{
  "num_hidden_layers": 9,
  "hidden_size": 128,
  "num_attention_heads": 4,
  "num_key_value_heads": 4,
  "head_dim": 32,
  "intermediate_size": 256,
  "vocab_size": 5216,
  "hidden_act": "bilinear",
  "norm": "rmsnorm",
  "norm_place": "pre",
  "norm_eps": 1e-06,
  "positions": "rope",
  "rope_theta": 2450.0,
  "rope_fraction": 0.5,
  "qk_norm": true,
  "attn_scale": 0.313,
  "bias": "none",
  "tie_word_embeddings": true,
  "parallel_block": false,
  "extras": ["value embeddings", "short convolutions", "skips across layers", "capped logits"],
  "init": "uniform",
  "init_std_qkv": 0.0469,
  "init_std_o": 0.0,
  "init_std_up": 0.0469,
  "init_std_down": 0.0,
  "optimizer": "adam_variant",
  "learning_rate": 0.00257,
  "beta1": 0.9,
  "weight_decay": 0.092,
  "lr_head": 0.0139,
  "warmup_steps": 395,
  "schedule": "cos",
  "final_lr_fraction": 0.1,
  "batch_tokens": 16384,
  "max_seq_len": 256,
  "doc_mask": true,
  "train_tokens": 91900000,
  "max_steps": 5610,
  "dataset": "wikipedia_en"
}
Each number is 128 + 24 x the weight over the matrix's rms, rounded and kept within 0 to 255. Layers, rows and columns count from 0. Numbers have three digits each.

# v: layer 2 attention value, 128x128, rms 0.105, rows 84-104, columns 0-127
# o: layer 2 attention output (transposed), 128x128, rms 0.0977, rows 84-103, columns 0-127
# q: layer 2 attention query, 128x128, rms 0.101, rows 96-127, columns 0-127
# k: layer 2 attention key, 128x128, rms 0.0985, rows 96-127, columns 0-127
v84:131145094161118138150137139102108155140146133118153110134121122134129126110148122127096127129135120115109104137130133139147108143135138122148113121096135132133132134105113152116141119132141110135130111117110137137145114138153131102165153133142099129098091147129103158154150133117114122131108106125125112127130123106125139143111141110105129140163141147119129132104118096137115148094133
o84:134160114128125134144125124121138140130103118117118109151131120102130117120128128118135095167159108123122131122127108169144131139141099132137120145114104147115130120108108115144133135097124133141119121139127156123151139139151133134162144099120082143143102118134117135152129093142138121110159106140117112148138138108130147132147102105125132107150142115142120109122168127144133113126116
v85:126095163118080146123134113135113119116118131152138144108137141131104106133118150142141134106136111118100136139125132130148101113141142143139163140133122099120138166156158139101136106140160113132126143113097115118107129116116117116154152116087147192124110177137127132117113091121154151123145092109120114141143150134090144146145109095110107111147135125125096143143130125151121090125153
o85:123128135120102117171158114110128119136154150148110094116104122128124129122129126138154115123137150084109132156086106135172134099137143155134152158137121137118130143168130145130103124106175134128119150095110115116115128135132120116141121101113135169129111150125117137132098111120169165110145131129114121139135133159119144152138092133152129113139134122121109180141127139161150089142133
v86:119141152124132092116130150131157131123108115148096140105132135078147112139134093113139126140075142141131145109134116131135133128131101145106143138135129127112126107136126086135124100153136137128112134159132090114146167122133115172107150121133123125111085108099109095119130138145128148123113113101111113128116123157146117132124109119141104126114128146142147134132145100132155111133121
o86:140143117146127101136121135115136129131137170122147122095133122142146117112127112130147161110113138131149125139157139105123103118131115129118140081142128103129140128123143148136113121178149104101155143108146098111105140135129121131100123116182148127119130121110126119125121128124124092126149116110134162128119087171132131124141114152121090147118150139157140139110147103148135101129131
v87:114118139137142136112134157113133131130124142110099151126180095117104105128135123122166158129126124136138160120150164142093134102145114137125125123165144146167127122125109127127097143108089110139154126138134114110103140104122116105116134107127153108115175092137157093127106169139113113158135133160125150123120123120138112129123150148104106140103145122125120133145145150110121164178135
o87:115089150132169114100163148118127110112162150146129152114135105139092120124120103120104150118115124120104144103113150127094151131113118148150109122140129167141121146136165112177128121130124108120135146163098099123147137115103118122148129139112124107097157101142156110103129153135130131150127167140133146102131128129143122121105135133133122145078132152124116115149098138098105166154116
v88:157133109134119140112142089147089140142138108103111127150162139097122136137125155134135147116121147120111128128124131126142119164129153128127085126150142140157124141108107110116110135142083121124153135103161113145148091127123128126129112152104115170143114103124126130122120139163140081132155180135130135168172109129138161129156076143117138085097160107112143106147123135112099116109122
o88:130125144129100175107133123135104111143114094130090149139161123096147160144098139141134122116083144107140132113144116129127138102137183120132090140096160123127128138126104141105158150125097134143179123121143138177145110140106106114105131176100139127157127117141113136100151136141115120136115082109100131147164132125107140123163090131089155108115133104121122119134123101075114123097142
v89:112114167139116107158149135136091126119130150136130123129152162137143131120145175112112116126128124115126121106139095164129121130099141156109134100134144159127110143168112129142105107153124139118140127136109122127105137109139112124133130122129161146128131090118087131141177152126132130128130106144139095123140149145118132139118111127134116109145151135132116142144126139119124111126098
o89:089122116136083116148136147137139108131120149140095125107158121110140117127112168143130107136124129112124144132130138179113135094097152129106136119126136204131120128151125161122130114140132145103140123140129131132099132099128130114125141118139166147133132118098107153140153119120112140137133116134139120138119123126113122143123090146117116145112150145127154119142139110131137096141117
v90:152116143144134142103146134106133126152111134124151128152139134129128118104140106148161176103158113104103110156132136124124079152151087126145097117117178145160139128110124104141121143116091100158130104101118147139128108148123159149127121143102130126115130119150142159135121149130123137144156127142122144138118129095131177101138141150121149127104109126097101136131127141147122139122107
o90:101137128130164134101168109120145127144149135121122103149145137132117100132134120139129124110141103123114131103146117138134155097128142123152079126146122120140143111100089121151150119133095120141183141129128162125153122126139116177139128156098126155138123113148138129140135132151100134138152088151088158123163116110102146105143111122110157125141113126146105121134128139090153153128159
v91:128093094120127138106153144129128145135135143138135141111144113152107116136091155151152139137133143136109116167145134111104110128161127107119117124140145134189111142152118130150133157096152128127139112131143149148120134127153134100134120140138094126120120118115118127119132128126149104126103144157103128144078126123125159127113135145111126109096152123123127127151116131166070149131088
o91:109091128122149151100141140121115125138106121106121122129132133137135117138094138140118115123124112136130125128149094115076149126122140115143093123167140149126120125123107126126133142120121113148156151135123159144170124114147131147126121166150078091145140116124110114114125106132110096151143102162076130108140131080114109118124098132132114131086150126148077074174103160113105136105099
v92:111159092132143130129143105125113151140148120137147172161116149104156118118111104135124118156108116119120147123140120113122130174118150120108131115103105154147110148148116132115144128162160131120143118144101108103154126160159139149137150149145112117154115119128083143120129145138149115150106136114099107107122132106129144132155085102134127090145133131118146130157138117127088111126112
o92:090162072113119148124142113115103143165111132137124126112105129131168119119098136151136118153115102122128137104186138104123141147119138124120091088112112142135115116144129124116149139171135115120162129100124142144141121117147150162117153120131119104186111150141103165121143110119129102138124095122111134133147116128105129128128098107123124138158138130134090105140140135127119099096163
v93:093140113102107130118145099115136132134125136121110099111126124171099155110133159131174135127141147135121114116155161084128093111138172142124131126143149147174110146147110145142137156106095134116151138134133170142131120116135119106120128126140130124120124135128149134137120166125120103145123142172107093134140142124119138106108132124111144131102102121132109157151120161123079133133112
o93:143108136132145145123138120102117136143123133151120144152132110158111140136104162138140121143124117131118131141125130130117163124144125117165135141128185184169110120129113103138109135100125131148125138135127148146159127133127159150122131137117089135137120118114144109130133133152119130130112133159138120133125145115125123128098126131099145137081129128109123085188103182153117111154134
v94:137161123138115115168132109124100144128126129112160122121072124148141134144141148118124095139123112108114144124133129133151138143162149131132134139096125128100098115125120131144114105167131142132129146124113150138124149139113112131142118127145100162097097132117110134131164100137152140130119126131142101152134137129124169132126127116131153126134133113095130146112096124135130122123105
o94:127133100118079164154107131142127128132136132119108112130144130109134101136139147144107116153128142154129109163117144158111143123101135103107143118126137177135148119108080140108130130124119102113105135122140152130114140109156131132143138138151118137148129154091111136117157137113123106139117102145129123177090113128106111110129127124112129130163119128115137104120158112151136102117143
v95:118103117141126122120121122159085122132153151142105135152143118138136122140114116137108097141146105140135091171117141133143146124140143128154129099102126142135156111151126126132143110099136122137126129125114149125142090139113126092117144103149122141124172121161110126154123106135157125093119138140115108134093130108119129133154133106108130132168147090106120132093096139154119100129151
o95:093142128107124123110137146143095155134120111115098118137166152097148110128140122113138087123114091146128088146103117111126137144103158107126101133130117135097140127162121122142141139083105108120113132158108139153141111100147116108133150116114133105151118151141111141123128094100128139132112116139097094135102141109113105138150134127168137140161120104112099118130153139128113140102138
q96:141120139138119096137140139136160137118125145120132115123159108126120116119150114129127137182143131105148143162124149134142145149122126136149136142125087145107126135142126136150129136132149144137128149139128115142123159124123147129155158133124119103125100131161120102136146096119139164092128132110158121134088116152134163106122126116140155120148143113145142138111130122132113102163126
k96:148108128076100161134113161132100109102091123104150124124125149125134118166089134133098129114135116127129131144127138135122109146097065125091161173126140136096155104109131146135105113115135142147147151133161126150100186129129196149087085164128173118140119119135162113113110127145128119112172107130157145182135134126105103143172127164083136123137145133151088109105167140133154065124135
q97:156116145117135105115099139147133139143144124137112119116138110099141132142124105094132116116154131122142131148143109144133125117106121143130124146116133113151128120132129161144126148117106152109123154097121110137099170134135155153139146155115116134110116127142126143119140156136149135133118123138130136110129112105136103134138124157134103141099121120124104130101142137138121141127138
k97:151136141125125136119154152135153148121074101131132118130105113122150125105136143165098132130131121132153117101114110121139137139127091125102157165150121094113133150130130141122144103108167137140145108134128061135129148116171121129096123122124153116108145130143151126115144138089097129092137059173174135112156125120084103110124171131131109131147098132155096148101133176132155128135165
q98:136108117127149134124158126142166138122120165091185154127127124139117142127147129108143104138167151118141144119152143162125089113134129120115112146145108129126125141161127121129121108129120104119150122149137122124169124123131117106131129122092132138119106124118138131139129115142142130110137136119149133122111128141112130123131128127130147136148136115156087182120119114149162124126123
k98:159102099103121124087098086124087096135159138106137130136136135153139086156160107130129113121147137133143131157105141154109125110131145107121136121104128162115119116131126167129170131169122146140124119121067133107117117138144115172122125133094108134159128140135104088113118107162151154117109141077122102129104124148154148114115120122124136109165121139137158115135099107096108124141101
q99:123114100112135136115138124130144132142140134110121128129129117131136123143150126119133092182183131135139141153144124143104119123106113106146115137109086105118119106142134128119141126122141146130133154139106129126140166141148126124131160151107130090117107149126123121117110102131147158095127136124119126114094112131115120103138135136133150121125149111138101166115130125141172131171136
k99:148093126111105141099106140117098107130097144112174115118120137127173089131152121140110141095109135123162121136132133133117127175115106132091151129151141161099130159115131166133138113157134139139107110116129095128089154162146167176091129149124145146125124134175120098096124122150138128113136117078170113128121170170135095145132107136128120102137107131162121128105116136123110097151132
q100:117143111115114120148129088155107129124120156105089099122117117115140133121119145109118118141149094111114132133127145119148119122116137119091110152114146131143144119116119164138135136145126127156114141110126123121121140129114122118114132123139109139103140135151128129125119090125128131149136124137110120129135127114118130135144079135133140133123125136118134087126133121129119116150102
k100:105095135145154141117129153089134119138135120125131132145134137135113153110129116164131149127109122146159126110120080109133165112150111101189175122181110115109120125116146119103128133108144115105122099142138136137120107139149141161123127145134136092126110123137109128099153141121107122107131123160141133097121135130116122120136157123149105154118114110127162137152090147121121120137165
q101:147099134125133127135099108140102110143131121114112145141138114088131142124115121121125176122119124131130115126132136122160169111135115103146105126118163104109135135112113120116145157128094146122127118100119135126141119132164133136109117141124116083159122128118120148135151126115120114154123141120101135121145090120150140127137113145135141123112117145115147102109138191127079138090133
k101:102137129161162138161154120105117138103124110146131117122117144142110138141103106146130124124082110147104118113115110114112084124141102142161137131147095126144115143130127122113090109131160101127131117145135141150177114143083123098140129107145091110122138119130130120109135152123123109113105128117112134120110161124143126139120132117126114109116141110123179162167152102129122104124133
q102:124154118133103147112128124111170161100138110103149110111149139131121126121184139096138122145130132106136155143123152156091125137112154140129150136106102132133123097131129115126147112119174132154137128131131125133110179104107136138155132114132087137088141131113154108130102120120134121112128165128164117093096153148103138105154132108113168157109127119136092158140092122158176136129135
k102:151074136098124133095123168134104103151106139120169105143132139157116107121152132145104136098172101117149101172126118108135145126122117089113161132171101129118123097112132160110159120127122141123114121139121110127094133128145166149097149154100156127132114140162126113089117105134110143108136083118182132138113130153117109111115160165121127134150116128119130133113126070113116128175157
q103:100125126126132128142123104148125136150149160131113127122130113108126138131095146125125140106132127121129134123120152129182107114139140131156118118124146109144135154101114132125137119131133110130131110100113116128149140135132103114129132112136088112136132120136118141131132120136120092137131147108107144130142124112134137129146103125157138130125128141122155108145126131145104137115110
k103:110138118154142115140132085110144113129179113148108138123117141163119128142132151119141111123115141114117115146124126137137110137152185124144098093104134152135116147127135109131133139153112119129150113153131163121152083140120064111151118106136076142135143126125106141137127134143121136160102165079059110138119161132156150167106120113131121132116132124108125126162100100105097132140116
q104:137088120144163118137125123150088076134127172147058152154094136099127151147092122165122137101134160128106131095116121107199141086152119130123090134167161113159134163113116153121112169126104139097138146091131113135169081140130098109105121117104122104140139111087096148144143152117126106153106129110089156117176106079136165169146078147145086085121132139160157125130138141113066122086133
k104:096177131169144130184119084113131127129154107152129114120114115140125140149097127118153127103091136129122125094127125138122139130133128148158106101090160167114123167119123093142091113158098125132132120130121152123187105147122057123137105146165071129152149118128129142155144147142131112143145191079077122145129127128159151151103097101141140126141142131086131135162134136150102140106118
q105:143094127131128121152109132152122092150102127119106121114126117078142139163108109145099110171132077122114125098127144150115130130129111116158108138123134112126130114132120147142129129130138132107103151124133127146167125138147145143128137146088144088171117131132119144173171127158123153137125110114101132148125089115149119159128136115112129076119142144105100099120140151157116132134121
k105:143152134138151141107137115141123134123110110148106122111126104117138142131146124102149123119150140122106126142135127137148106152119163142115114144157140117136115177133130120131094133134110143118172133132140117134144102131120096135146154152124105151094130133109133106135132151137137144148128100086127105121145137114133151152138117127125104109113116143159085162134168144134119133115129
q106:149095138125132144094129144121130129135120093122128135150125115144107116109157127141086143127145115124152132163086119152145153132125110113088156147166108153128166109112125119118164149119153168151120122106123103111095149137134131120130134107125167115089111132110152109059104122102103155100128126152147132070092163139116129104155131146130108141150109131197130147115118160114145100143142
k106:145076134117138125075131142119102131135138079115145129155128113126105105120166116145089115119171129122145136181099108147133151122114140105103168140173085150113160098102126125119186168113141152144126133121132101107090131143138139128116140098117140099098105142117136099052092112119090155112123139117153116071103163141111132120155129136118120137152094129183125149119125143100109094147131
q107:130157114133126126167106128130117108129115211146103142127121137112114163134080142146156150102102167129113117072150152088131105089153127144146086101137180122139115148141122141127099108131119091108131112113115133153163128130120117113127117146108138161160149107115110159200156139131156069131120118128120157186159104084133110111108101137133132110108147119097169115142122120155122166098128
k107:109157126153139120141123079112132135131193099133125108118129119152130133145130124103156121097127135120117133130131110141127110136135173151164113085096122160131118157113134104130102141141092132117129107138123161107182077137122043127158139131161044137154142132136120147152108160153114128166129193081095097126116131131159169173114099103131137135127129128102137126169131135126100134132114
q108:167118121102113163129109122144087135084119144111135100179137118129138125053131080157121124091107071144148167127118138089144144129105105149120151091109155108103143121120157143143168102139120137132130130138127115178183154107079116127105145126143128133103137076164086116070104144157166121121085125128099077126131143135115133097126120115091087083119140134136166136121115132170165142165102
k108:100139125160143100119148127108175116159141115140130161087124135144113116196137168092133130162147184115105094118140118170127109128155154115123106164151095155148119126122102109115100137106151112107116124133142131101081106150172139137143107132096121118146122163084160140189145119110085140123174123125147168133127112133142108168142120133154156180129109129117095113124146122098088104097158
q109:141128086136154122121140107115139122103139153113147143137144129190079079124153135099128095135135132128140158107133118133156127124164149144090129188155171145105144085066131108126123077109117113062096113174154116161111107151140120180090089131078108146088164098086094107191146153162084148104141125134109116142124096145124081108161112094120088160105107141127095113105140134161161091162130
k109:151113086134152126125144110128124126089143160116143141155152123177087078105150115117130089122130122125154166103135116116153130122157141149098137153153171132094142083078137117119146078110120117065102110172153105172122118148129122190082099140082121135080159088101083102159141159166100141101129125129110106143134090143112084108159107104120076144110114139133124115107130129169162102166124
q110:094132150134148141086103122137073161111141177104078112144140130158112130141162157122105134149112138153085116176163188079129134124147137139130098090109074105120106162151126152132142078139158091115142104155173102103077069182151167135092094130131122098108093140141115127119110142133094138118114131115135109203113176147096158093145123116118167115137130121145147133100136098127123139141145
k110:094133142136152137099101113146072165106141183096075118140137130165110131143159150117106141150132151151083123169162181078136142129149124140137112090096080105135106166145127148135133094133155093115133108153172093102075088182146159136088081120119118103115099134144117124127112133132091137127117139128120110209108177140092163085139111114114169114144131128144141139095130094131116143140125
q111:130125145152149156100120164116126114114131117134132122109158158069181117125129123115085097113068080169138155098176154161142145115146117107093074097129094135052137123162133130145124102165109120148127166083119117086151117140109124118129122076185150134153121142099114132129135170135122157146131136136148121154151153158137092154132147174121118164144149146113152102166142145078113086133183
k111:125135116108107101148127098129135135154121126123128137139090092174086145129129125152168159137174167086123097147075098104114121149107129140162173156139171122193123136091121121109132152086148140114126091156131150174109144110134124141128138182083107111111138111158149127137118091123136100126127123127107132086110097099122153106126118079137131096110108115133110150094113115170135164120083
q112:160156156137118098112149141142183124159128106128115079140116121149163152128142119150136149138118128144116152124075091147119096108153120187063169079132201149187105115150120104161128129144079093153133111200170130126096105125129119141120129114188159084100164173130103078149152110162098144124189131130137105150171143067108128133122127153140175089145160133140105118078105107101119133141175
k112:167148157135123101113163136142186116162122112126128066135122119138163144120151119148136165147126129138123143113074092146120081104148124177076176085125201151187097122143123108163132129145073091153127112205168130124094103131126124137128138121184157092101156175137103070132155115159096143128191127127137102161175147068110130133126125156136182081139160133143104114077108109095126135144170
q113:125118122138145046149181156098140127081118170139175101125135141143120066114126105111128164138120146133101185164150162123102114109116133086192146176127129130127110130146160121126138144116150121180190165145121126135158125138123133103147129093071099161099159160156089120133132137111117132135129117141146147176134115119136101135157165138109147150149124109154124105141085138118110143149104
k113:133116120132151054151174154093128129084115169136180099131138141139125063116121089115127154130127149124109186171147153121086110092123131092183151174139131129136117123141162118126144144118143119179182160135130131134155127151123127106136123094061108162096159163155087113125129131116109126129135125129154145179141100120132092136152155135104146156152120107149142109141081141112104139147099
q114:162141191100098148091100181160176150114133152172102133164111135125117132114137139131115084163147127150113144090133152116121112110111116131116085133100158140126156148120140085121118128105080157098183127153137145092185145137108143114125142145100128121087119191099122132150093100141056115130128124129139069096134137142110152111146146130120129140125176113106113140170100113132095139118114
k114:104114065161152111166164069098078098131128101079138119104147119129145122141116108125141167090108138097133107166122105141126144142143140125139175119159093119127097106141119172141138133150170092155081133103124111167068110123151118142136107102163127122162136064161130120104164159122196144117125128130114178167128117110136111155111105133138132115141085136151152109088157140125150111141131
q115:147140112172101073131163160195148096135146095118110107116130127162122147102172165164117152143133090080107103136162136175205132115120129098142124114107088118086105136139097114151109142141102159113107172158132107152154131163111117124110159134127127104140145089126130160102135079163107154151105147103129124121110107110105095138120117124141116154149096097159105135115081151205124117118106
k115:118120146079156181119096100062108159107115160128144145151129131103132105151088093094139105113119163175149158125089108090057125139139122161123133138153167132173143108121163138109147112120162105141143084097125152105111133101142141126147104120122117146115115166126121099149109175094146102099142109160141131137140142148153160116138143138120138109114162152100157126144165115047132128145144
q116:070136107140184125151157175127161132132132165133113138155113114077150154118126138126115174124164144074126113119168083073139155151086108079139147131111152132096112171114146140112149092119132081130127172130108131143103153103127138113131108150161116141162139152105141107097120137185113128154145122140150095090140143117155142100111107143093119137063054183121115126146116107135092131139159
k116:077142107146181126143155178127159125126130167132109145160112107079157160118130133124104169121165142072132106119169092077142148148090111070139142133114162128091109184113150138116150086122131078123131174137105130146102150107138135114126110153165114134163147156106141104082116135193104132152144124141155094091137135115153150103114105140100116135066058184133122119140107120135094127145156
q117:093139093113126099113110104116134114128125115137142169140088092141107149097181179126092132122120129200117173138161109138152155111152109096137129164076135122104139164216075115106140108105141141170145112164153151138124115136150123101183137139151126111090134086133142138120108146088172107155089114107139136092133075146165114162171113115105106105122135152128091119088090142119104142077194
k117:158120150150130148144141145136111145125134138123112089118167162115155100156080071126156123133133125063138087124095145117100110146108155160122123091176114132157113095042180136151116145146119116093110141091096100120130137123096131151076119115111128142152122169131112115135148118153094144102162142153124123168126178114093138096094149135140157146137121101129166127164166109137155112179064
q118:119110144136159097124124122128133095130156127150100112163117135096114132142099122129099154100121123158111127122112167112147177124143129132128111087130133162147143123108083125135161155069134128105129151179103154113153110137162143124146117119130142099134123102107089133143133140108137089132115145178102135104138115080108130135099116122121110121111139124098149092161102132149093165125126
k118:125114147159153109137129095109127130128179085144152108140127109103128125146132120118133128115119099150111108145119137151132159130140153127167124112111123173122127144116118086136140121125104124110098121179107165118165105156137087139160136141128066096138095119132095118135142144136131135125123197065104107122098127142158131157118111106149129096136130117100186119167138137158085153131107
q119:060127128159179145119123107097158117101134132090133149123151167110112147146161128191090137142126131161129155147101119105115159121183118066126087135145124117130114185091172120175138132169120113130115103127084122180159138113113114092111134089102153145139134148155179139161131116120128148150144130124115098121080141090098128198165116086105121113165138124157129108084166092121170108134140
k119:208127129105074113137134140160093136148112121158125110129108089147147108106094124062164119130135128092124104113149140156147106127073137184132166126113124136123147070161081136089115125091141136116135156127171143076095103140147143165146116156156106111110124103109071111105131136140134115105112125132133160146172112166157125059091133169149139139095124127103141149167088162135085149120109
q120:099090164123128127114192115110105107154122135074143164125103084109153178100111113118163112156131177137112133133121127199107127145136149140122141090131127112101106099135164151154104151127144147166128129096115155146142106172144136129127090125103152111131174109090150120141110129093048108146127132123109101126090120170128170092103136124127095112104133090139125075111073128143130148152115
k120:096100157128127124118191119117104108144123134073140165124115081106151179098114111118156117152119179136108131133126124201112127142131149140129141092129129110095107092139166149158101153120147144165127129091115157153145113169137135131131094118108148112133170111094147123135116134093040108134130126127117099125086125163141174095098137125127094117103138094143118071116069129143136151149110
q121:142130063085171095074093171110125175159130118136121067131136125130090115136101124157152137160120166134166072103131210130140140130156129135155135112100124132122091119130140119083130121107098166147107111075172122119106115127110123129150131095093147136146148065125140106123153118169112087121139122132146076120123135123122075156113155138133127112114128145120129115091136113129106120124148
k121:148126056082178093068093174114124178157125113138128066132142128132083112140103117155153139158114172129163073101129218129135130140155126145162132111096119126127093116124145119085123124109103166154110118073169118122111114127106124124145125087088149133142142064126140110126152109168105088120144112132146076113113138119121073161117160130128125108113133146112134113095129112136106121120145
q122:167121111106124114157124093090127120108121131113115147159133155154140147116156161141123169085143134189145152092144076119160154116068154102172161102142117126165097129155126089155129158111125128084120104150123110080098156096128132123127133080093158128106120102167138117089103072167099114173130103138138118153149080132117125127099119125118131163154108086123132113150165109111054116089101
k122:091138150147127145091130162168142135146136123156153113093123102094114106138093107122135093162119122061101103171107177142106106144192107162083090149114138119089160128101130163098122095145130130166144157104134144184165102149122123127135132172161100125144131154088118135166150179090162143093132138118113129100110179122140118136152129129147127096092147172129118145097104144143193134162158
q123:128128120128129128143161102124171155102112143149154172140176177155178106127097097080092141128145144133158148107139106115162133133199132132157120124115162094155167145178117150084091173163115106105110124096142127140134175148121113183138121193173116068137153120097100083118138085144104158151160134136118104089095115139143147146134160126142138124148148116180182067127144124102142144111102
k123:126131118126130133145153098133171155100110142147153172138176177156177112129093096082092140120144137130152144108140110113161135141198125139148109137125166095157167145176112145084092166156114101105098119095148125139135164144116110188150112181170127091142157117102104085132129097147110155152155128139111111089088116136139151136129158121140139124151141115174170066128143119110145152119096
q124:145171135151132172139127162116131116107126152095138118158155111127149150171141040115142150107118089149148152126115078156150099114161109141120109168111076147184077130094127097116127107119181087086127149095113130137154133126147154115132136144143162074090125059133132145120183135176119094155105132143116116130138131146150124153165156175112129147125171141109116132094072146124136141142098
k124:113088120106121088124134091135122144134127108163112126098105146127103100080111207139120104151141154107117109131139179094102140140092150106137136096148184106068179118161128158147137154137074175166130103167146130117104115134115109141122112115120103179171134191125123110142069123080139161096141116121143139133116129114106130107092097087142125111124097109157142116162176124137128119119149
q125:146148158130144123070150163158181146129105083132140149133127099135097121111122115082123134104136116173125099113129094101155114127100105134124144091103126116136155128113085144141110148082175090141119114123139126161122130089104124118129127135121115160090132096137153167168143150116176121117163090137180116139159171076100159135133155155101111173108102128149140080168131122133160112109134
k125:109119101127111132185109096106074111136136163124135111125129157121161130144130139163126132146112133089133153149124168149106141143147156128132120157134128129123102136140161102120142104162097163119127142141116145096125124149159141138136135122145141113154124149131111084088117102147104139138090153125088131118101100169158099120120099100153151084148146127109110163088125145122097147152125
q126:162099128091161156097127112103178149100130124072132127100134130078101127111128148095173154148120195120093134089130174163098143122117150122123105107168118160123148120144107082115118172149148097140121188185153153141159118099155129113128115088185121102131119120174109123155102130142158153140144145157132077159113099101115144084148151104096100123115126124126079154115165143108133108111091
k126:168094124093158160096115099107174148107140133068138129103130138087104129113127155099174156153111198122095129090130165166107151146121141133118116108160114160119144119142110086111115169148145099135118180180156146140153121108156130105125124096181124107126108126177112118141099131148163152146142142143135079158113101106119134088146158108096094118117121125126082156107172144101131115115094
q127:119146200148151131170162112172117167093127098119123123144139156155120121148102124172149126158137115151149186124131146081161124174088108127158107150130132162098119072142100113112127143135103114170125101110115106127085108087133100121163073108100160122086134130097112160160132149169129112132115138112110110134097111106117114183116121154143152110084115130170092169135145169109181134161050
k127:115146193145146128163162114172115174088121105119125122141147161155121123150111126168148139155127112149159183120130147082165129170089112128158112138132129151097116054143105117106130137136109123172127098110117108127091105089132104129165084115102152135090130127101114154152137145163123117140113140125114103129090093113114111179115131154150153106093117128167092168133143167116177137173056
v96:126139112126113171142083143108169101126138105117155138107124131168183112086146053124118122157145136129099165093133139137156134157170174154120133131125071140166074091090076102160094073134130156145045190134064148138123132172121136116153109146145098136126125138159077128151187161140088083145147110132120120164115144128052106085113125148171142118130115127124132133150176140083148135150090
o96:114140103118097161149090120108164089121122111110154125127142156161195117076148063145138120137149126128113161094139127131128125137172154121119134120111072155166073122100059107171099082133132149145068191139076132151130129153122133126159115145159094129130126137161074131138159153143074059142147132145114129175118151134058117098104124148151144117122125128131113140158154118103125136161082
v97:145140142107126132116104137163165163125118109121114134141086165107139148113150064089159149139143160101136143098089109120171102135095131062166021106111089113109111111127130120161116121063128135117158094116081144127123123117132125078167150109122119163127129156135121112161121128096161194141144120150119153133119101162099169070127130124090108126101075096103139134119102166115113118124090
o97:137132136094115137119118154164171156116116102118136159143091156109125148117144078076159153115123166086130150108086101132166132131104117082143046105112095138115115105127146106144096102046149135119169093132075135114116126119135150083147140115126149159143135160142120121152117130102159216130132211139127143134125108156098146070131125136109126128120068105118155133116126153106115108139109
v98:094174110118090133111130133122120118087127198118149092143161135147087084169071164161144123090139183164088104100134093099160160111110158188156101100141112144102097082135132142112124112095107197165113101130075109165120126108092127140140155104093120123119117122118145113152108145100097195150155126115099154170122148152125077145061134073147107137155164084149142145149143118136160132144084
o98:109154108121090124118137125129115132111149194090133097148151132160095065165068156177156138107144167168102094094148109079140151110105136148145088116134119146118106096122116153114132107092114209162139094121083109171104122114091155156149155105097143121091103133130145112155121130090105205144154138114105165172123140156131083128052117077138105142153184087150114124137137119112147147134090
v99:105120095116155183138106184103180130094108111115143102137126091114085101137162160132127071178134116145140150117080148142118107099120122089132091114126146130092138136127136136102128080123116135088141128126175137170148153098096119149120175106158146099129158115151114183177126114078154131170150109099140066120151155138153154126120154156129069126099133083187147143159115149087104125128093
o99:123128085110162192135104178096168136117156100126144137121111091116089094144163160136121106170107128138135151133094136148128118116124106101124113103090116164116147119131137107105142089105139131104143138112173142183142142077097179153107195106158136113107156128145125190171129145089158127186144148094119068143140143140151147122108169145120088132089152102166162134134113147082113114106104
v100:135155147138109140138105145155114094108125130176151100184147076133118156144153121121157145100162104125149123136152139093089108110211145164100088148120108108102111152183153185136093109109122134184127152111120169142129127100155163153126129132135131147064099156130154121120116125104163106094074123150104129105141130070125149120138142146161129140095105130134118175174098169110141100112102
o100:139153144137106121125092157160123084105084134166160111183135094129116165163159126132145143119136110120133147145137125101119121150177135174089108133105104111078106147172168158120096106107137116166112157101115162121107132084143136157144127130138156121078105168141132127138098104102168088107062152158100140111128110061135150134134123146170136134105110129125116176162128187101160099123113
v101:104137127144080162102107153172132097158110142113140122149078149113150083144152157192166053151124129121153101139151127069158143118134101102150165119110152130158153160141067118138099105111132090085149132187115139155148159134087134062117092159094113129143144150132167146104142088145146132177104133149164105161099090140117141119119161097113104124078112162166110138131143115141134146121166
o101:098127120131067152103111170177143095161152154119127139144076139113151073153148159191158098129102128115149108134146127073167130135142109115147184123117135137156150143137072112133104108111138094084146141178110158128159128131091137077100082123104121136129125143146177166108147104135142134160112124135178101158088092144110131111128169075120111125077113165159150128115134131142138147123186
v102:073169142124138109084107081171179101109111104113101104142120156096132118128133172097112142135129127080155119137127145172115161121162134125153146112149123119131173116103117103150108098170166151129149157080137155133098129142152107072126152115099125108154123161107137107127110203081165090032081118122128113123135121168126153129180122097114095114139126118135172075112130109125135102166083
o102:097167136117143113073139059177161092139135109122108117139121164121131115124124163114134134122167127054139111156146141179135164118168134124145130121102132106132182146090115122137122086168164161130158165079144158126101136140163134072125150133109116126125127180098153110113096188087155091073107143116105105118123159172121147106188130102114126147126154135121150105108148122112133103158071
v103:111119116136082155094078119147108148183125061133157149184121129144169147120085167097072121140103085125125159125072157104119107143131084142135095129128166130158130106161179138127131101123143133177155134142074146124145123119094120085116141119121091120131141072139097109101108128111122148158154141124118113129138104134091068143159092113131100131127170206175127129114114157102114138089083
o103:127136117126069160074071120149105151165106075138167138185113156137187141114090150096074122135104074128123148124062157098100127135127105120145092160138175133168115128152168124129131096150135124152132111141068160121140112100086118091135144122120133128109145063139103117103102121117110150129157106133125121119139112130113080156166103125137098144142182203183137137109114140107118138089075
v104:148119098136126159115133105120070131157125153164179099157135123124076098035093135143144085125135120108126117132105133147121117149078114145112082116092123106112107149078121074106112142135139179149139175129164148135088109131158147104074135136139121100143145174132110110149065142188089135104112129114134135171074128083115120093149137086148074139101107094119144142137102123138089141165124